{"init": "normal", "init_std_up": 0.0188, "train_tokens": 690200000}
Each number is 200 + 20 x the weight over its row's rms, rounded and kept within 0 to 999. Layers, rows and columns count from 0. The size before them is the row's rms in percent of the matrix's.

# layer 4 attention key, 512x256, rms 0.0674, rows 272-297, columns 128-255
069,172,219,205,168,202,204,218,197,228,211,188,215,223,219,188,201,211,196,208,222,235,213,230,181,236,178,192,154,191,203,216,224,181,220,174,183,178,206,191,200,167,225,208,200,180,192,206,189,189,195,174,202,238,229,203,189,174,208,215,217,185,175,215,152,156,223,203,215,185,226,184,177,208,157,206,164,192,196,187,215,190,222,228,175,206,196,224,203,208,197,213,244,212,179,217,195,209,205,168,214,196,192,212,195,181,178,208,197,188,168,227,194,191,198,192,185,246,189,217,191,219,215,201,197,190,188,163,208
057,197,215,167,179,178,229,198,208,179,253,224,197,209,196,175,188,192,193,227,199,199,180,193,214,161,215,191,214,210,211,178,209,205,174,208,211,205,185,179,195,183,224,169,181,206,228,204,170,205,216,156,166,216,198,193,176,211,185,196,222,230,175,198,222,215,212,158,226,208,221,246,184,199,174,192,208,210,197,200,192,180,181,162,217,205,205,153,204,221,189,200,216,217,223,200,243,189,225,171,205,182,214,179,204,193,188,211,172,183,232,188,194,205,213,175,219,198,209,218,197,163,165,189,166,188,214,214,162
082,189,209,184,211,198,182,183,198,263,212,196,169,184,198,199,197,216,198,191,206,197,217,210,229,184,220,217,169,183,212,203,177,188,186,185,190,163,208,178,202,180,189,201,196,220,234,190,163,228,208,202,197,194,197,218,203,190,193,188,209,209,221,205,190,242,183,186,199,200,207,242,222,185,183,158,251,233,173,242,198,161,205,170,180,205,188,214,205,216,199,187,197,190,189,198,219,176,204,222,210,198,191,177,210,164,212,228,195,208,212,181,189,186,204,202,217,191,185,197,194,198,198,203,224,219,209,190,207
054,207,155,225,197,203,214,219,221,182,207,199,164,194,218,190,190,227,195,226,208,198,213,177,205,196,197,172,210,183,228,201,224,224,189,216,194,203,205,252,212,196,210,191,206,193,178,213,215,210,198,188,230,195,201,178,203,211,187,182,185,222,207,205,199,220,205,177,237,211,207,184,217,175,252,208,182,189,203,178,199,175,203,179,189,222,195,215,241,213,199,171,158,202,178,243,217,180,153,205,222,219,199,164,152,210,228,192,157,187,225,191,220,211,178,187,183,182,232,213,215,203,208,170,212,234,240,204,228
067,182,204,201,209,213,215,182,210,151,178,241,190,181,225,225,209,191,188,212,208,217,176,183,180,217,217,203,222,254,171,211,189,194,162,175,236,223,231,186,178,203,234,187,204,223,161,205,177,201,167,202,247,213,164,168,185,200,190,201,217,189,206,196,246,185,228,198,190,211,184,181,210,190,211,227,199,205,202,226,172,204,214,204,204,159,211,234,170,204,223,225,204,202,212,184,182,206,203,222,216,177,223,217,214,194,215,182,202,173,184,213,199,176,184,216,220,201,197,178,241,190,211,215,214,207,184,173,214
079,177,205,200,214,204,220,212,171,234,203,188,184,171,182,202,211,217,196,182,220,226,200,203,187,189,201,191,225,207,183,206,199,199,207,218,201,210,191,214,160,200,209,191,152,224,178,208,198,187,224,222,188,180,200,202,189,174,207,205,181,211,197,240,203,198,221,194,201,204,183,193,192,196,212,191,222,189,180,198,169,200,197,207,198,145,208,208,221,185,190,203,146,221,167,220,199,221,200,210,203,182,240,201,218,205,217,207,199,199,208,225,181,208,177,153,214,168,199,168,220,219,190,228,210,185,189,197,188
078,195,223,176,193,204,209,210,185,201,221,203,186,215,165,178,202,197,201,187,246,232,184,193,206,208,208,197,189,184,242,196,206,163,206,214,151,183,224,199,204,195,225,198,206,154,219,206,217,198,203,167,156,193,214,219,236,199,212,224,196,195,166,180,165,174,195,207,211,209,225,238,209,211,201,202,187,200,176,172,197,186,158,176,184,178,183,165,187,192,166,219,170,193,196,207,211,190,193,173,211,223,163,168,207,201,197,222,197,204,211,222,191,199,218,196,181,216,190,207,217,218,181,190,176,196,232,200,198
067,214,232,198,213,202,198,201,197,216,255,218,213,206,197,204,218,220,194,203,200,216,212,227,221,165,190,218,161,202,221,190,189,173,198,215,175,194,197,152,210,205,192,190,232,194,195,200,167,201,213,207,227,220,221,216,185,179,205,181,213,216,176,183,187,214,198,218,155,192,233,205,186,209,195,192,214,220,184,211,226,198,212,224,171,201,191,171,193,185,205,203,225,186,189,199,198,199,212,192,204,205,170,204,184,192,172,236,191,196,194,198,171,164,192,186,188,200,217,231,179,215,229,192,174,221,166,195,208
062,165,245,161,213,213,204,177,188,217,233,178,219,221,192,243,168,217,222,194,187,209,208,174,185,201,208,200,197,222,215,211,183,239,166,195,213,207,201,179,250,163,216,180,227,196,214,209,187,200,228,162,185,213,227,188,192,217,201,202,218,203,197,181,198,222,190,206,182,191,200,225,162,208,193,216,182,203,214,197,193,180,218,179,173,184,194,189,200,208,179,224,193,183,203,216,212,186,198,179,229,222,174,169,209,186,167,194,228,232,186,193,160,219,205,206,220,205,178,172,187,211,183,205,166,234,198,186,206
078,181,191,183,209,209,206,222,207,226,202,145,185,193,172,189,184,159,207,193,206,204,186,213,185,217,173,221,175,181,219,202,201,193,176,169,191,221,210,218,209,210,202,192,186,184,168,185,201,215,211,220,191,175,202,195,200,214,202,206,225,242,179,186,171,203,227,225,259,198,221,208,192,194,151,198,202,194,216,200,189,130,188,200,225,222,196,188,221,220,219,199,226,170,174,190,210,225,218,181,228,204,216,205,198,221,189,197,201,198,184,227,218,194,186,179,197,217,208,174,184,212,185,219,204,199,229,196,210
074,244,193,180,200,198,210,181,194,206,195,188,164,181,182,201,207,189,223,168,195,211,182,197,194,136,215,219,172,177,193,181,173,215,198,221,235,208,191,207,211,195,193,198,202,211,201,198,195,228,227,207,181,169,248,210,222,196,222,237,164,179,176,192,179,186,195,240,204,197,193,227,243,218,191,191,186,222,177,213,202,165,180,177,201,190,196,162,215,185,195,205,168,189,202,179,228,238,193,198,207,219,195,198,216,214,213,204,200,231,206,205,196,229,217,187,209,157,212,177,228,206,201,210,205,206,210,223,184
066,226,207,219,195,155,232,171,209,188,208,186,176,201,207,195,165,202,197,181,204,189,215,199,213,169,207,202,189,196,223,197,182,208,195,213,205,203,220,196,228,188,216,213,223,215,197,178,199,198,225,242,177,174,230,154,215,200,200,201,213,169,246,222,224,227,173,178,197,185,170,216,190,191,238,177,218,194,194,221,169,179,193,155,194,205,200,190,197,219,185,191,203,206,232,208,213,209,177,208,198,203,212,206,234,197,183,241,155,183,224,188,189,192,173,197,239,194,205,220,197,177,200,227,224,192,207,212,176
070,187,147,189,197,192,232,171,223,194,175,209,182,191,185,190,218,180,217,216,213,174,207,223,191,172,191,228,206,206,187,193,215,212,222,199,236,204,228,216,161,217,188,220,211,163,230,194,189,212,215,250,246,174,186,182,200,208,215,192,228,166,201,222,199,214,203,220,199,221,206,220,226,182,202,184,187,226,199,200,180,202,180,178,217,230,185,177,165,202,187,153,216,176,166,214,176,224,219,183,204,212,199,216,207,206,225,196,192,201,225,203,170,212,169,203,237,165,190,211,215,195,190,210,216,229,209,202,194
074,223,198,194,209,200,251,199,175,203,224,194,195,200,202,164,217,173,228,203,199,204,201,188,183,164,227,188,213,179,233,198,196,215,181,236,204,204,197,208,185,212,176,218,211,189,199,174,209,205,242,186,147,216,230,190,192,204,193,185,205,190,188,178,179,226,180,178,217,195,176,215,192,242,202,224,191,191,202,185,212,194,178,223,214,209,213,186,207,227,228,210,181,218,240,203,227,181,217,181,188,177,200,181,167,225,209,202,199,181,228,189,204,219,179,194,173,188,174,205,172,186,194,220,189,181,226,235,184
066,201,206,172,168,171,173,205,161,214,236,191,209,206,189,189,184,184,211,190,227,195,176,197,183,179,230,231,171,201,243,150,199,199,208,209,210,184,182,215,196,196,220,195,209,193,209,186,234,202,199,153,176,186,234,211,195,198,188,188,167,242,196,195,206,211,187,211,237,216,225,222,190,229,200,178,197,202,194,182,211,197,185,201,164,168,200,175,215,204,183,208,183,210,205,178,218,188,197,186,160,210,201,201,137,245,210,223,184,213,213,199,228,204,202,168,182,219,203,236,195,190,205,207,172,184,196,244,207
076,181,232,177,194,198,197,205,153,248,261,195,209,211,189,189,198,225,198,204,189,220,184,206,192,187,227,208,193,193,203,199,201,193,197,190,181,172,198,178,203,194,193,197,184,217,244,185,183,229,204,168,150,202,209,209,215,169,204,218,192,202,196,180,167,189,187,199,195,175,212,229,188,238,167,166,200,212,163,219,204,196,191,208,175,178,189,200,212,182,174,203,185,229,194,198,206,171,209,196,185,203,208,184,187,200,198,212,189,222,211,208,178,220,205,196,195,183,168,215,185,208,188,170,167,188,221,198,197
072,180,241,216,203,228,171,182,217,157,199,196,216,244,223,245,200,192,195,210,152,207,231,201,194,213,195,185,217,203,182,214,212,189,167,170,197,203,212,183,204,244,231,197,205,194,181,212,181,197,184,203,214,234,183,205,193,147,177,205,240,193,230,194,190,186,188,197,179,205,220,238,211,221,196,191,187,172,211,224,229,206,230,206,232,206,181,206,212,206,183,209,231,193,191,209,190,230,190,181,209,200,179,209,205,194,203,173,180,206,187,199,191,167,217,208,179,204,206,209,178,191,181,210,188,204,194,192,199
067,189,203,188,169,165,207,205,156,185,200,155,165,193,167,191,170,171,215,185,198,197,179,192,185,183,204,200,183,204,201,193,199,202,188,213,205,212,166,218,195,207,206,184,177,193,221,207,202,215,218,149,182,189,221,207,199,201,189,220,212,218,206,151,154,206,176,184,244,201,243,248,186,215,187,183,195,204,206,157,211,143,165,227,208,243,206,174,234,194,202,226,243,212,193,206,209,220,208,210,216,203,184,162,213,201,214,213,202,209,172,167,202,175,231,196,193,204,200,199,172,189,203,216,194,217,198,200,206
063,195,181,148,223,207,189,159,208,203,190,179,209,181,200,177,207,196,226,219,179,147,240,202,191,155,218,199,168,204,195,166,242,221,200,192,219,189,199,182,213,214,205,221,217,210,209,161,199,186,193,190,205,189,209,173,184,199,213,168,209,190,182,220,210,215,194,228,191,175,208,186,216,200,201,227,169,217,187,231,216,192,225,207,190,197,175,218,180,192,220,151,179,198,223,192,215,186,213,209,199,223,180,183,173,194,183,207,240,209,236,196,207,202,194,213,225,175,199,181,208,183,191,196,211,230,187,225,192
065,188,180,191,210,203,224,182,210,179,206,185,196,191,217,195,209,179,227,207,236,188,204,191,186,189,200,218,206,192,172,180,205,228,193,213,201,247,228,217,225,175,206,200,225,157,203,193,192,187,183,225,186,194,209,172,180,239,203,230,228,231,212,196,196,206,171,223,205,178,188,192,175,229,185,229,193,202,210,198,194,237,198,190,204,201,189,218,239,237,232,185,202,199,226,209,216,204,215,176,187,196,172,204,186,206,198,188,226,214,203,167,199,224,182,214,192,225,217,164,188,171,192,212,213,234,204,200,201
065,219,203,183,206,194,213,177,212,199,189,185,162,230,169,212,212,184,180,213,201,214,189,225,208,201,196,211,181,182,193,185,202,191,219,211,202,211,193,182,243,203,180,195,214,223,218,194,223,219,224,205,238,215,207,234,188,165,217,208,202,205,208,179,204,210,233,179,188,219,202,203,193,197,190,165,211,176,164,224,186,193,194,194,173,227,212,217,210,182,186,234,197,186,225,242,186,209,207,193,194,208,205,254,195,197,189,227,204,170,182,179,178,207,197,235,220,197,208,201,191,221,198,215,208,231,173,208,202
083,190,158,229,227,206,214,199,197,188,172,178,193,161,207,212,202,184,225,219,208,160,179,232,206,193,177,198,231,227,191,203,223,241,206,191,211,230,200,255,215,215,211,199,186,222,182,211,199,177,205,239,214,222,170,190,163,202,195,190,164,219,192,231,226,192,221,158,202,180,166,167,221,175,199,226,161,191,246,197,177,207,194,182,198,244,202,205,166,194,185,203,197,191,212,201,203,203,158,209,192,204,211,196,177,184,201,202,197,214,192,198,216,191,190,185,229,177,209,210,216,196,203,200,202,222,193,196,227
073,226,189,241,181,227,184,231,205,170,178,164,195,159,190,177,199,208,195,199,185,182,194,225,187,205,164,197,188,176,190,209,221,211,204,182,207,193,191,242,205,202,200,186,190,220,165,203,201,185,194,190,226,190,188,223,185,192,236,180,226,228,198,187,186,194,211,173,232,217,223,171,206,187,169,189,175,191,257,215,184,188,202,238,206,267,225,199,210,173,217,199,239,192,167,194,213,205,182,197,218,220,244,208,183,181,182,214,227,201,179,184,232,185,189,194,177,221,190,245,222,195,217,204,211,195,212,173,225
059,225,173,184,211,176,200,190,212,176,202,201,179,189,229,185,176,203,221,202,206,176,193,205,210,160,195,203,190,174,213,193,181,230,178,193,235,193,195,201,186,191,226,235,223,203,201,182,196,190,169,217,218,214,215,167,182,223,194,225,209,208,191,209,215,195,182,206,196,225,211,219,205,198,194,224,187,231,216,219,206,211,209,151,169,194,199,186,191,216,181,177,246,196,224,148,195,190,192,208,226,227,185,182,220,204,186,191,167,205,209,174,203,208,207,195,239,207,231,222,186,172,166,181,213,235,201,228,190
069,226,195,189,196,211,188,173,239,225,184,202,239,215,238,195,212,207,198,176,231,168,208,170,244,215,188,174,201,190,195,205,205,227,196,190,220,230,209,201,204,185,227,202,176,200,210,192,196,191,192,172,215,204,204,211,181,230,184,174,205,214,177,198,241,178,205,225,195,199,191,188,183,175,235,231,212,194,226,213,207,222,194,185,212,199,204,195,223,206,211,205,205,207,248,198,191,198,196,210,211,182,207,228,170,196,181,171,208,199,209,211,238,227,240,210,179,217,224,172,188,182,223,198,240,194,194,225,211
071,220,169,198,201,206,174,199,221,196,193,190,231,187,233,213,235,186,191,222,194,169,210,242,191,208,208,178,198,223,179,195,218,219,214,169,223,221,199,200,188,201,192,222,195,207,213,198,146,184,193,245,216,202,182,204,177,181,212,192,204,225,204,205,213,213,185,198,189,190,158,196,220,204,190,204,213,197,229,210,185,205,193,199,184,228,205,197,198,183,208,195,225,187,186,205,186,217,215,236,180,170,225,212,205,203,222,200,185,188,201,195,193,187,179,163,218,171,200,213,190,217,213,202,213,216,184,225,215